{"n_kv_head": 8, "vocab_size": 19811, "norm": "rmsnorm", "norm_place": "pre", "qk_norm": false, "tie_embeddings": false, "parallel_block": false, "init": "uniform", "weight_decay": 0.013, "lr_head": 0.00528, "final_lr_fraction": 0.0, "seq_len": 512}
Each number is 128 + 32 x the weight over the matrix's rms, rounded and kept within 0 to 255. Layers, rows and columns count from 0. Numbers have three digits each.

# layer 11 MLP down (transposed), 1344x512, rms 0.0396, rows 184-255, columns 192-255
117092138164135074127127160114079138137057109099082142097095133104107142103107142145107200115107104128142088168144091108157110111081164131158132149097162154037110178122135182134135128144150137
097090212127166160111090117112155111127134103178135087113026127115135142129168119133123064123138119078124134121115136121064160116103153211114158140118189169166087083136143168155148119131142146
125145115097137160181187170045141126115097091144080074150076109115184097122153081138129090140131110136148104184153099125170139162133101117107180142162081138121146099110126138148103107126091095
205162101141111083118110104065123131133098100065103146137107146162117078144127140088114145150151103092200148109107138155117109191157153170100138115157110151100142047123123124105121114151103081
160163126118116135117173129107137123121125134145133102166077088096125195155141136120118075098111108089130118139135164155153160133138132140099210164126176135122075197097156166103108139083100120
147172103069056147111086077149146129119169164106152141135134123207132068151179165115125111139149145121089151139112074160128094116137101199110142176089147068184082133116160195144175142119067129
154112177085093100200065140207121117121107119134187127116190145125136123153143161117096093137126139159107070123202039215156129147119133125137154098100131109123194192091099142153125106157100115
090101127129079190116170140183131128090114116083153141126124115131136133052130120101142157096174097155113111173173174134121139167145116150116082184101131111110116147075137149149086099051123147
084069023114076143169102131138141127139115180129119167133141157110151176130165154122108103045128081148134101160131168107174142149133086183117094118137079115111159146115148102151132138126142167
128185193108090133107080147128120081161129248104150078115125107141124146154176086203101155133123163172105198156158146154088136156115200088185136146166107125167130151099123077129128129137114155
112103189132123109138126074161118081094137044140110149116112160108147163130121174135188098114126137148092118135123116175187083108103129096092204194174064137143066159186115127184113115095076182
100107127127143155103155121145122174156160173090082146129096149131121133153128082102092166163143152094114130090120043133111109115103096121166133167168129114067142161044108119103079105164110107
123109126132155073093104122101114113144091119147129103174134124102115084110155128165113105150145140096145106143111128126131111129141152088160195155076154143114162132136170113140121128129146118
131095138123139092073116167088140165137129131143128121149176137147125102093060104137094175127094099123197155124091106140111115090099066108163063147121101088120210146167120168075204169102123106
141117096117120078072148173146109152130144160138116174124134114107096119082125131130057180101147152074126141120154094140144121148122118073128119127166146147082126110161097084171133182146124113
134113088100112121129185104163174102098088166057127141084068162109091131189118082110142126118145111154103123115177115093130204142147125123140110124083094138122112144085155119149087147109162183
097136108117098118158138175057133076082130142147160104109157110074098177150079118105169154093142141092167056117077164091081162125096113097151139155158137138143142140162157116111124091115154160
113110108155155178090144128099205123193144053099116113143122147124095078085136156110160157110091155092159143098116095158122139075132113124100120127158143139145102165133169095110093171095100137
135131097166127194168136110157074113118093087116092120110125194137226057144145098095131161151160127099137187134105133146129126153093134089159091122103121172156127114134206181134120118116100112
170141109091083156080160107139096122089130139101201096113123110139142096135156196097137173153100180165120156069072140164070133097097166060110163106137226131192120122120148123126123058124095117
075086138100099187134153133127172073110067136160150059156064122070125082068122191134122126159055176129155111169113154144179105142181126133186097074087155159166132124132153156177159100071128156
147098192128102136136113089110083167074144135151111134141162137128188141119137121138104096106112138097183159121132127152136178118134086095147076113111146140061131128132132092147158141125094117
125153113173162070145095110173202108192161124090180155165084141074117148152099151145070115132148076102091136167150159150107151063085108161144086111121167086089105108128099133129155090113075138
154143126164142127140138114126150149139173119111159127126155109123136133147149074158122166135135105154176146125029153109101088100171178116126180156108094156103134159135133063083076117113076143
176120106123103141100162139119159150131161106145122160170153149147118164122096227098080150111121110114150098086113120211153102136151158113075112092120159109116170152151090141126132140163133090
114076131171140114109112153092105132135092143112103182100117177139081169095098139129083169115138098149089126131167146104076081064201139150155078122097079132141101120184201062093140112101134135
117109116170080090113123154167103175207089094091169163123097152104083108097131079142092122120150109057117161109136160112097127121089184194148158073147127096117090155115161088130086104126180111
062114136160080134104115129119114101192173046151142134142060098113116177149151176131138149137151159148193181138093083085098104158166036073151056116107157140129118154100184172100128101130137103
124110148030084114179161110135118124108147046116135105167117073135148070176154157119122199090131141160143090120134100086062105124123081125084135129123133126152100080114123111120094167122075089
100136097177143161105145167125054113163130161178140117167116182063084132086146151125081134162136122112152112153101113144115157119115089164167138127133095133130127171129113129181163168162148113
142141097075088151151094109125067124087097115179177058079159093130164093086103165141142122141082116151162104089098124187096124093134054079132104181111103084098091203159112114134109096143077106
120115144142151169157107181117118152151077107135145113071044177118149132103125188144162069178067203125108111140136146132154175168148180084069112077093103110138125122132143169172137148113139113
149140112136115143133165053123126159124137057100115150158114154106120193114131128106104127099135115133082163187152113121094098142124136136161156099109076143124134114136181072070086181146102146
136178149138156129167108133137129117134158174104154179116097128110134155181110096091102126165116044134132120111159162153165113074119170111155146191175120081132135148139114174132210163163159118
124102112142098128115091117172186171125128118125061160082156176104151126070135141092103180133160149056146165149074118148120140126103166122144064114122084158106115133100084142093144043136136152
145182115066137104125134127168178041126175151183116129133159119124143177132082168071023106081133143083109132168112136116078064113128124129147100172083139212129103123150143106141157069116123135
132072170150101133125060125172165099177101073167084173170062118206121109134133178155130139129165125151142119165120124102126116089158177142129169168096121212164110103101124082095089110149124090
102106106129114088107139130138107135126113117138108086148110082109179132163158138164175083115085122115160107127188144201204138128088100106100141173149116118137056153048069122110154087136146124
113113104146177112185157076126131099101140115156124185146105115131105122170122149114169164115085128083134106146115119135156147117118234074125108143090127110167092080113179205151121141136127129
171117141137184091117101113159091147110122115062146132117093082114108113104116170082112168074160099099182150153095070081120154125093136077042139079168155090157122186132115153137091157141179088
151065097105087112144087201115120139159147197078134082158130080079116106129133114107175154093209155096102128157087170093163121134127114081183148158165101113201097201121145174145066181119149101
128103103152145104095116088086182114146111138037106180133183147096166185176142111135111103097128121123148146086127054145128093120140137047147106165180066096107170128092111137134102121189160069
174129081174141129119102151147138103094074174130158114090125073114151122118117130114139112131155106151112086121180185148176099112111128080057070162157098098108130149142102104130116180152136125
111155126106081121111094144106109146102090063160150105159103079138099134104105133129139106142135174095065145068142136130171106068121111158147159097127111122152132095129165166102122148141074108
124086096118175152132091122178157095141130156065168173139136131122100147152176157101131135146167153144149072136126136091156125093138189137081125201053166106131050141127124161104082209070130128
124136124129167120134146105127121085137091142127169181144185141148099130147154126126163215131188181100119094142045213107176153146115212171153102178123076097196117205178120164120151128063151130
134135128130123207179132079082158132126165104076138100143167122131120070128072160139161123114110172167075053074148160123111127079135114132175149098108161074134133080107081184146132147132111180
164124173166119100114171148134156130142155097153131131171152133107089125116169107149177091081145196124094163141111068146159167154102087104145143127155117169126109141132128106123126110162164168
131159133098163156144079129085115131113080142171107166114145124122104121194106111158128138131097104160145120148119113141159164188103088125108130094137133108146180116195158110166169116095207082
154125174120111113130143144092119058105170100109099164142134097112130147123154146063109132143106135086091142162129118104100119132150110158102160166114116169104130120116100145161097122108106107
154101082141147110106120131137163167151159141138084154117109113156169128148108170176175108092156131103108161070138175130125089134131167098102170132161139142050159164115112065099090117094111127
158127145074093133134158086160159112160110105033108114100191143155150143153054089164061126176145120142104105044100159115166145125161088127195165143136115039150128165132168139148127141125159095
123104118143106119116103230144122201166093117186204162149113139142095099183183166125155212156109102132092129120138116086135101166128079107103149178147149089175146144130098127078156142122138146
049155154168124217178167115099146177135156138118123217150102182124144157201100134132172121076097132180102103134167095153135171150084134154175145108134010143098130168127139131084088159145108126
075123070076142086113126128088160150109184119105120118163109104125132147187156095110111092111109113089120135124103095156105055137130186144088144136117078126157103089125086173141097069107120143
163138183136143138113093083049097133096130139115089160124050079106122133158158094124168103160038164105136116098050096157112118173077062110148097157140157088104151161117161170179095138120115133
139162098109079097132126152121162120112101086119129111110121102138150127107116125136140110195184115114148140142074109127113151126147082118152117124093078078107112144089132121155116115145159144
120097134120146112112066162136123139187115170077118137115188134090107169081092126118143177137127099126174149155083133130145157187118187104121110105118224127126128136138154142162117181143147093
096096144148162184149083121060096091110146155164145138031110148118122157122130121080137181065116211122053114101119103129161109180132126142144079116125129149119126132135172130143148128161118178
148132093112111112162162122107095181132129122086136192138109093089107188131112115164133113141184144138145147098071152155112134130160099139135138117168163078149195176114153127137118156124086147
121107124076170140187106096119123143123096150092160173116196166157151168155128155123113157106124151097108136151107090147161118060118156148070172153104129114164130153158166108152165060139131123
159132092102166112205122149139098147190098158147109137123074075130186133126130108161131132146090135134104132129075150133164118105143182170155130100157151151121156079096086142105149154166106085
116132123107164145132099135112107165193134074048202102101143145133116119189154161110104097114129166171144161142183130136119146174108135138144186122173160110104128122156054094122145136102157150
116124148185166159065124152161089170134166091129069173143152141120136105190107128095140122091139173074078138119169125178116126149077111121152184175117157065138132117113149131187192151131103148
136059138113120145159132087146134166169087158079081068093092168154193136119078144173079161049100218190100092147074121163133108096150166140113165123173162131124153164146127094119183110160110097
149143191122051141084082132122098069100101111137113105170143099114085135164096084146149097118113078110137128095184139171116127096114121133141142120022146096178131075125144191181125182107096095
138140152143155139138136131127129117090104089107156087105030169088153128150112170107176180092228109190108174180158144056124102059139069157067115106061177224137108089106160170139142081149156106
109197116125127122108119137118155104110171119137144178136161146134122144139094153166195101149135115149136121139088121138145143134105103125112192135097150071162130116083116115187123120150167128
115137170127135145149153061136112128136126187159130155166168130169141114198140071105166153144097169173153174165134120131167120132189115099113133142139131124144135128126115107142102117170153171
095133131190151108058099105178145134127189091136143180136114209194135086181128117093144122171131175133099127130151111125129109068085143135141066149070050118086105116084146090133174154076175122
069152114138142086138138153101125151158113063052119167142116163142145107124149141201168136147127140110060130080116095148120150134127126078119182091144165102110158112179162154122113104140141128
129152108104130032219133140106109101125140140179090147115043133148077138163100150139114130110122103126110182156121129132164146115175070044107131139086075097167095177096053128098151114108095145
# layer 11 MLP gate, 1344x512, rms 0.0625, rows 185-255, columns 192-255
096106143135141116104118087139131129115134122123124089189127126132134159115127127067147103155129133167096127114120170152114157154110138139166159139162150165145153158107154092113130098140221065
154145145135157116126096125094156167145147124104089170135165173096123156111157115112119110124099131108107147057152194158098087073123143093147157130151145141127100104114127166131121146140100100
119138082153113127088157149104140139130156136163110151153084144100143126141184107141146132159118164097149139118122100114156111121129151104166088156170125149149130136150126111163137101125134133
077134081178125126134129085099111109133159058087156175144145157211133071094137121121046168098150191141071146094084154107167100126129107173129123145158162105148143111164079201109079131204125100
140117081146109079107101125176105091106174167171145122137130150100090129106146116109132150208132166161089139105163108109131091154095138122088119156068108122089108117066128190104137136132154084
137154111113102107065148112080096136146185159118078144109136127117097182130062096146169107084136160106132121136166077092117187102099072064158168072174151121144117123120138172118064166194108158
086128092148078123105154074119032187144130146126170119127156167133153147181131106159155188082104131136135097085057095137069122148123070133140139145131110150150123207083181154144149158095124166
105232107183159244151198081145169091132136174102121110174106148106136132164131082048090160142097087141124102104108157161084153100127150138085147121077068115108112138135125136102069136141113209
072203173120146166101144104081128161124189088062118074132160112127115120139132101122081115192144147158164151136121140118174097124080076118125130135097143112126184204140115143156089066140155134
100108159109145109119162100123074102152177083137140191117130107094075141102134171121109090121152164143164147152164094130141113120113130105154156147158134156107080127167088082048114137140126068
147192128154116154168122125087128179037129094113100126110064118094098075138120122099107143151158121177124127136054151150184142139106116114136137129174139124240132040225136123148134175085160102
098128137107112122100130099112115108123147180148108175114102124124128138155137138131173106128128148149111122156142115138119174104103098133128127159150095137163135141122160120135180096160091146
053133142122155104092083111118121065104192056119139173101095136100143172070141072091169133162108118054160138118111155092104165046175126158135112164143159141146141142140140107070168085138086155
135088134117090155114134123082159103086184126068138120121174167136141078093128093113112133109122141134056189086175151148129096079122147124181107189102104109154136156104132132042151162164121114
147190124125113095138123107111125113118136161132125183097188106181110137109143194109147130125161166166050145105099159156118046105120088118160135129133129139175159092161145079084178130115113121
094144143126117165197151109135126151118118147120202103199147105158132149143204142206125123107135053080097135109072087107142107170104120105114186132112164171112059131100133156146156086183113053
133116193111113100100106152120103074156096172113113117176140151078147127159094129138122072137145162144149202142088142115119155064125154152097156204204111106152156190141173117142100030137149063
146132121118133123089179129121079150087122127085145143115079127118156116160173150069102108129069165099122079087118160107136129083116091069155094138129075083085118059078134141111182083114122169
143111145124211183107136187156127094091090146148155131127133104104149114175074170115120069115144176121112117145134131104136078161141103155156178138163103059166174175169114134142137167117177136
123114172116106135196158107148147099130122190104157102109059092152073157120151156118128175163180158170107143068091120153110137125141135168161144117135120088072133160167096118115099111161090116
139115151130099132150107118063091195148096121192145170126144145095124159109105113169123113146129161118130159100076117083197137162071166103129123162101070101178125204100094168173130185132151107
169129151089111045173158102152154151084148141169139118093144126182158110156115101115111053096090131159141180105147192180159125152208153051160120136179115113099142103136166124078120062197167118
128116151203083155134146109108101098157102133173123140175131183158154120130152198120140140103134127132125106079092218069166095135142130101236184119150130122144103182140156112152146174162160076
101140121119165125070081165072114088127140104172100161153111166138113092173141200144190143098087147140158176127146155115098178117118109144131129099187135103082157116125078120139139149121109108
090129113155128107124135141154095173134143183175154082122197118091108055088152079141136094164172165146116045162074108159122113133149059099105164094139092110108151162131076173102164169100130130
101160097068104099075067153132171152109123099125110187116147129149115141199072134134138138108153141176112098125176072113144134171110095107089148160134200142120084059050144159113127114119140206
124076156133129142074072093049119189124139152066071133105146138138153127177104120098181104127130112117086084180088108107184115139077170134111167140097147126121116118112113163166145124071132089
123115104049085101090119131110126147083186135105116101150160139108109130122110191181140123114167153157155106170168128064120134143120126157163189079120176136095129091160140187088140116203083150
089160161171105193090122126125119099130162087084125117128189097089137156079112121027156199137103124176109095137107068060177130158074108160070197103210093138072166167119157119083132170139133086
092132123101109166100154207171135104112197069090144140141168140158145212120192117108163099186116151134109141125116121150145140200126141085152102148131133107169134120097132081165110139145088167
125094152112175111139125172076101107091032087132169147142191096077123108154170107062099142190088099113122107146175110109152117182151086092167172148133162173086074188156077095168188128140144142
152115146150171132106112107114131120086216118106159123112161177136112095165127196140190182107147082142144179162114143170146177163067120151124139115103194167105083087140186112147077158128156118
123136142114075145155124169092113133170092162139212108117113110137116127080094105142136189142118163142124151118173089105106127123138113212107110183080184156164105133034110132152137193112070099
153083128122138127046146076115053131115134135114145151141115207124103139054154156165087110127077124142130110138146166109119137180132110161191091094135088217094116161104138145110152079104130117
098137155109136135088087168100081097080138166140126107144117081135100100199105160170107088069116100132138100076165127155117063123156209127062168165091151128141141128104164065072185133106121096
072172090102168087091072143105110142113124119158128113148187131112110126166084147125120152082117066110154148155134099135165137141133119163063122123108174055108141158143160165084136169131152099
106125098178135151138128122152153101106124143102061080092165141129105176174190135132119161162117134142157126173101101083097120158185106173179168089119141174117091147151072134133137082122101151
144156152118168106099159161161154181099170127132131083182133111137111117075154149127094118162150139115117120102085171149112083114089103131137062150092080142158166112171088125138142108107124093
134058141096165124121063135149120150129153132119185102138099168126149127095097082135107027110130108113082080162150180137150092097112192077080125118174121146179079185098162161161146154101112141
196145169118112042152164095163149111108089085135174131086124095102159174175126106137204100183131170092197097147161127143188131097139175094157184104112115110167155133151075148138169107119106133
130172097142119134124132122085177143114149163139183092124065158156157091112110110122130124122132075128093173147074134165100180076115143134130140138081123118161110136116063115106162123123136122
086107104188171090157162164152127094120190143067147114086124161100151135165156161168135131100175103090095193088149168137141074129170145120105144087158150118117164158148088131080126110093181089
092118104133201156156123129127092167146120135134122146148077117142116105150127132094172180103103079154153108131132113109080094156122178128124113096159153201069110174139078147165108093115137056
098120111141151123161155134099124106142068114100128101166113110101142125183182113110130137141138162140141098144110141135169057132138092093121134114153142148100111145079161119110129132077111241
119142111170153155129093135110100179138089154132152188130094181103074155152181072169171161148123111171081179165127149109109051126118176188144108135106109079078088171108141115106164087153140059
095118121125177131057220137125124144164088146171124141158144145167127130144089141121132165149131146105138173191107129133121145137106116146158189132173103115106109118079128131157149185149177097
151126113087129126124108122113107161140148116155156171143121113136138093125128155098141125085145113189136131090174205087077130124113172102109070192117144085075119144174098177081156141179133133
093139107096102096117124101198148111142113154132139158148118092136102102130131075099103073119103147097118187096110129134085082114163190115110102159116137158137121134169146170090128072140063132
087177174111161167147115095124122163119131121133104119184133143138102123094126087119158061132134089116102146160118136091089115131130117129125059087116131125130100082152111154100120132167120141
129146100176144138129167117123179072144111150115154101062154145140121123125096120139145169112108119124198153148174116091086148153143138127143144042135110108150105158099126146159122130132118105
147112146154187105071093121069162137111209135093048153153092165173144149114166076161110117135155163188104118058083122115104121107118131131139089077105134082109151096101088094149154093175123124
173084115145150163116125156107140121097132122130167150158140065175137141113150100149163120123177096158100131154114110087050122163126129116155141148114130163118194134131106152189143166068116116
191220089121119129199108165122092125147095083098119078096203141078118094138123102171178152113141183172134141067142147111119077107149164122061074109189128114158106132122163109109182228091075198
145154159157118055070141130153148164102122100166183107096144150119120060163127111102154176107109119118104138137085120116086176085209113094158146145150095129159142112050121182132127130109135116
147177132106094132150141144081098083150104163106108129145186061124166112067152124125150091085116081157130058179192147118126171090125129076123145192149170145107119145103123113120117121126138161
150161136119191124144158163134129090089088119136122131142113158150119118151115112164144159105132098106140110122107148079137143149106148073078144090123139125104158105091124106064176143134103066
169159144124081083123172072188138135056099124175112085143074145124052172115072123130115106115114156155142144141071121112108128125132060113178101095112135164172129076106131139099202202129084129
114087131127116066097085122135113190078146178109119178163119121172145152107162147096159186140121090152164098116054227136195162125178059167115120154126072170153108131086135171113176118096152152
141087202144176162144111131171144138101128102114165063078182192124123149150138111141144133098085165116161088100066119150206108148132104157162129188120137157145138119100093087135106077112119110
151150172116154148169106136067113120120163123136132156100136109135109174163152127078079119105110141078203152141147073160074090087150137127142110103122101094113125118096149130113090116148138095
163109138166095139113138125140135109113116128177128104141090196078174112134131110168135205117105128091169152130110126111139130141100073141139101136179101110137130156177128150132159132128159161
116073137118211144145141125116091141173168117114089163132145143077193110121145152067140159135133132044215190074126168046123117108122094097109183120112134168103132158205130143170139102142130159
120077153173106119152173117107160084197139157146117184179081154168153148091132153152109131165097122165124131136181164111151177118137093083126152134173091078145137060145127101118130125101138163
115206093134110151086202157111071106124127156155160120160049122137181197133123115162160163144138150160197087054115097150113096201104110134105133131149161165129157165145156138133143183133094153
096187138130220115163168119130087149122165128122173112177088156146175102154106111134147093147097186140073130120141144108108134111157144118115091140131065168141116106146138129125116168078133121
160105118111135133106113106124066090138110070158084094117175126088086087129099137099154133090131152135120152165228085127163147134169176098094135121134094081120117100160212122160180083196116128
117102095082162120119139066163186155131144154091081067113115120117131126144116054124106120111095156154158129159121189058067114130126076124204045139155123146094142140134172133100067120134178105
157186135161114099101114109156113129146217158167106190074142179102103091074169128139124145131091137128081100192099199100200146143114145144170087094157089164145069117108145141093192109088178161
128138187107153037157127143072085108128091108114088107097118108121138144140160137130165129154127103125139163119094165170139131116145138180147111085170089157139086151113136101101155115093095131
089214150122157132116090126122156131176135055153126131166110155088159113116138175060165165169107140145168074185061145142120166118117138151149162158140118116178141097072100103158139089120146140
136172095104137152051186130157115136070116237127125120155152146135138115157143178136136083134071130110142112142183141163132103117085089183147120139100170199139112134163169175166108124165109118
# layer 11 MLP up, 1344x512, rms 0.0669, rows 185-255, columns 192-255
070113106121157157072129103075141147096130147197150157135210147101178179116160157091154129123123123175150127128071050161107121176161167153126116145113123104118144213077136166097103148133161115
106153096119151149181135155104068138132125113163089146136188117144178132143148140139183083159099106144178201114110118140080132092138103174106162100120119130133093142102136107144105108189120156
133097130126129133092069127155103186149062114172148113091096159141104158115137183137181147102129130059132086164159119109145153131122146168149109088152142122149099130104189136099135097153147155
121064129180102182111193121053143111101081104086195139162106106162132103175145100103129121124165113080115151089147104098156078104097129108078106076158154149077108115113143144119103115131086074
124147195109182143139094059081084142121114074070135092119116112134171159144103071088170081118117176104098055163123090172165111148144061122070147110117120164167101100142142160087182136081107115
146179079167182123139112133120186079129100154137135130107215083184077172135127115102098133150139066149108123080141159104091203115125188143086107141130114139090136165151087138142166082123174119
160120137150179143133128108090120104140046144123119173073083151161104146152113199138163154120135143073161106138088137151064179126072154108158131108143202102109159149054096128138054196142122179
110077096087139150144162119135105141155128164106190127077135121127180068102149169120175145147131081125137077118106164106151156123098175091129165110164091134142078131129161143076111136085147092
105121114141183082128081111113116124103098108183108152094134131185078108070073154150088171047122078109087183129118127113123117159158117160101177119104136156069094135109129086116100153152117118
143107162177127046186085144124100086044114125143135122103154094168082114142124114128112167098215140115131157089073137120115123132135084137100138096142065147168160104168156143107129107114126121
132088113116127136210100136116059111145121089125169148173089111219137183090069150141129091090111155182101165164152138154144094128130116169066141126032117118108163129103104135086169124145129119
155130115083182060146149133163109158129108071138191083114201131125094179123184105077120129079130102131166156101180128148167055145103113144138080048103129131108159140094094073119124172133121130
077161149099046098110155094116072101119175149200188197139137123122088130096061105139133145120164202097109098099103118138082106152101100092186095139192091143115161142102146133088099141095122151
108132158098100136095144077169176104118071171158116126103153121083123115102118113192119131157093158107181096157121109143081087117153182145149078072155121148101107158120179128165125093155152129
097123123143130149136106153137067105074179103093090155122181101066127104167139153133065161082122132176139153123095141107151138205186133091122139134097146137148241133165150172130125209085139109
134118149144086128153134100155124157170157077123123098125129180123207155171145075079126113198063096136177163171079179190170099104143115097160066129156160121080140074114128152107114101142128116
154158131148179084119131160142139142098170136098155124128107179115175152076148147102115125153098105140142085110181117136116144187160142100114127167109096109121072118136105112130137097082173113
178136065138094130178178151069153101149114134091138091148127099145170109147126142171092124141158115125136089123095117196172089160105093149101127103166131133179111137095090173116114148123140112
119151067142114154126167183115157133144079180052153119118092105145115121123129115121136116129120135102108169132128129070098159173103149044117161099109171113146154109142136217112102156048125176
106081102125171107132124117137098101086105134154139148121168122137134114118114086113140219154170138134152126148148069150136114141133147175133111106170134094074235111074142096136120131091068155
150046168093142160122097175187158191164161129107149066112155077126173156139180117103143106166101167117104168164127162131095119135157130152133107126131098125086106176136124068115172138133134135
141173127138135122156069109068168110160130177099114069194119090086097187116136077118112171152114196155104162086141103155116098114115118185101109170122143153075118155138108121123115179078113122
153166141120115137143187118175106120132110079177143130113089118140154091098110075143098093108076129110159089147177117131130093122109109135130106157143171114136035091161097068133128153175132130
145157075100089142129115104113105146121121126137054140048157102129142149127109182092098162138159073089081135139152092147148159125130134150163164161067115147144163168077102122125115158170118082
087117160117105126055130130145144122149137140093136132102138150138106065129100094098171100137159144090107137062110123126144154108149123121164111131104173112148076119147140093058145063153152131
142094144147221130096191180135080114150115201152131068141193075108073111129153150115135126095146183118112127175101115154151094109129086116116124126126120150177120186132126068115165144070120169
183140139075081126126120110157148101086168137104178197157141167060115069115094132140170132149112209103105156133098062139078136123163101128150090148134153141145145120133118074100091115152104158
119140125101069103073153075151083153044168108172152176157147121158116126177160064111159092153169094174064104102179164090124077207081118101161151147193123068148151125107110189099178119069088134
144145147113141164130136095102131118074070116130095102140125119119105189160150075160095170164118173097082080143145146064182130092054103121130137133136112098132108119148172088141108150161102132
158141106092121179155115187142086113135178118102123132174143095093138076130091121155184110134139121146070125146142161075156173142133129092106187178100115144136196118161122099117178140095145156
098161096147160147107116120109220116129092120117151203063118096144113108137154099153082144144098169161112179148130100107145131127093070174146122124078123098102115120161121091109109114147134161
156125104109137078103119146130166146133183145138133121193089131112123138124036168162182124163183109084097118146106221150149136120141133142131126148139137146061144126102175149123119074187112139
126074081152095142108181101163097157144127161164101125148163146074142100150143178152125102102089121139112156141126209150065150093120116065167148127136154183169083158099078147141146143096102118
119125134109124142144142130113145135143120153169126152132108090029054126104124153136104145050168100190121142053125119101121166108086171204116130157125135185118163148139143149130095194138144182
133179136102132159151147185125141097152132082121149229117122125204117116138125060052105155100141134139140122124069101161223128191160137073129128130176121148075142065127139159185131152105133169
089148145152142166152105128171156137171146127129138129105142049130082085088121147096146169098126169163103139105121152139126130134147108139143107134124136122159100131136100121105086113175068159
070131050110184107139141127100121147193185111114076159124126119109137080120099054108138053146146125147133143154121224109037136126129128093165122096170097163105145134167119109105115094182113107
124071139112140146064127150098155114182107121148108119109117182148163104156125070092077111188098158148160140136179127099135159120161196106143107092148075151137191122094116116150158121163145183
122137160126137158189107143140131173117102086055094133109106184149149126147092170161138183129123138105099100115146140117111181137153198167160128132171167147134131127168111078102130165101137122
099115136112154085130095079169204027158127157153134104105118246120102152117127158187155118175149058094200102159104109106134090099094116124148097154102189150148170151120128189113166167127154146
186147106137106115126129107117133111116190117141171088082042161193089094181061084132085135170118147135112168093111164161054170081111094099104154121081117108121072133131100077145103192126150136
156169204098177126127130141039074099056132113103117157132156067118102133073076085165087135154129106135085159168123062126119147172085159065117114145118120127116094131204152069184116150116098084
146171147127174110121158187115181171145138165133128158108171137129188083143179093154089114098129131086149123098131155129100107146170140110184112102110118173146153202176156054096115111103185125
127188113145120120110119160157193148104131049179079100147112153102159114066110142073169171099123163094133076079139086077132123152115156159098127079113118194163091115128154074167167127145160114
174093121118201143122078117113149094127079141163121050112103089122129131163085160068154125100093174108082162165174135109137097144136134138135226129144140133099160099136125179103131193128085093
153144127139144131083162173065054125123120166147093099167109115145104141112192117122042110106114103196135148139134083154160177128079096151163163115118105149168097094100141117142084147117141103
061124142128118130087108100134157120147123088120105144086131134151112146125119099116104149117089117119143113158093158173162132143132129101132100090160174103117132108118161138125167158090145180
076145127063144150139125185194114112112112081092092149140152131127172122127155130046147115102114125192095120102131109127150184145123083155157143123188136115077124159137175084223133158109096084
135150090147096111061132175142150138107160183224165079124168185159121122148112119084146112167150147128127127146073139100120092150123161115149141101143100125173120128169094167121123126140134094
120144183058129164159136175147144068137136138097173115147090087086158119127151124159093101179100145147119161129128130120143140116121093153176162122119113112112142123142096140128086080086142160
184141125090133093077181091110099134144145124067212102071129184148139099117209106117135138129130149091109193186128046132128123071119115133094147112092069072118158105156170110182057081060116136
116111121126092196120156077105128158093161132121140141182160110135099149149068079086133097139196092191161103150134108084188179122133127167102177080149112104169129163167142139099193116128140129
031172104161150156159042199125105169089108119090059101138157148084163097143173156106138126121186132100064157131141072153151164156150153145124135082150147085137141103121127160135109153105126055
094161175109087146085115113130134150109131078146117148102171117099132188138134140165166136098137095213077112205131113080122215122108150128099159185088107136165075116125065156131120183202162171
105111139190156087076165147117164132157149121106084177153102157109155116133079153131124146152118118134082135156093101137133065097121214123112098141136111134105114142148149131107144140139118183
087088100150068115142178157170169136135084132190106131135171153150114151117142153051157099113136078137154218172170110106105097139100138137167187125109130120111184175109152113127131104207193085
147165139061179133142113145133140094065099125178176184118155132133132058099092112093112114176166122209070163113168137107156126156099166115090117155157140134191192166152192115046155122212096127
079187143139118085206148138117147114173123161125148097080164136143187096172111086133106084119102165112075142094144125098103063194121124141105086103146121160179174176110160141144171121158121169
118158130098131039115147083129148180100172153091175151125139072154135096093159129082095151115134097172142197115198126139133115140109094167180112040127089184110093141098116159132135132143180130
156147174109105064119128102150145167132133159149140174111118121114135099142178094137116105160195136116165100124193088153086121101162152119122121125136069128135115103112135075092142155092138108
088120141127106167161138116117101079109090121121122100106102142153089155140146148155126121147111170129142096135084136133097134138191138162101117032100209099130133148105076101162110112168114115
098112082181167142123137133141151077142157162115072126183129181137169089097186129143132107135107173112181096139138106165089131110162106190140111178086079117131153097144188112117161174133160093
087095150176157077094076161147123184123123135042107105167127196200190127143169080082136140136091128103088148173176141129095125144068080126129133085113114128107139061081095140162145139145109162
068089138100136147133197154189121068084105156112112142097123111119114148141147186180162094190159144130036086178105141131119177092173115212117153154109173083117137117120171132106134157059163120
144100141106181075134180116145099167141105124149113101177110170141108145116122090168125164120089150133110107165129147093110122144081135174100092155145089166146204144078118120123119172143150125
137182105218081139170166161108119174097102057146137155129111082110060164158143055132162065122105131103133154137132179153124123099162118101093120158153095078135156089096166154128131143127171135
069073142106122138138160086160094146130130150129139111139147071156127100109135139069133121104093140183200114114077189120116148128142066064116167142099166101066135113159175150170119139244184143
096143074087092117134166147108118127091101096184131093133152154104120136164104154166101128143150138125092140112095136110157136135198110131063153150146142145121076159141182109136138082122141105
115092123118145088141122130139102147127126133163085149070165122147165153183174140121145114100136099132176120143133151127053167119227091179154111159098102090141100126075129127148134198078141128
129095105101168161119172109084108099163166100184178161157117140080089190115074101147128116162107098121141108136093113118159152100149077134139105094134104157166109138167158122114161090092104072
117075144206113133173097195088147178143082154118148130114139127143175184068186153151120203140094103136126134096087168114156140117095120149136129115116084143119104168123136129084113105161106106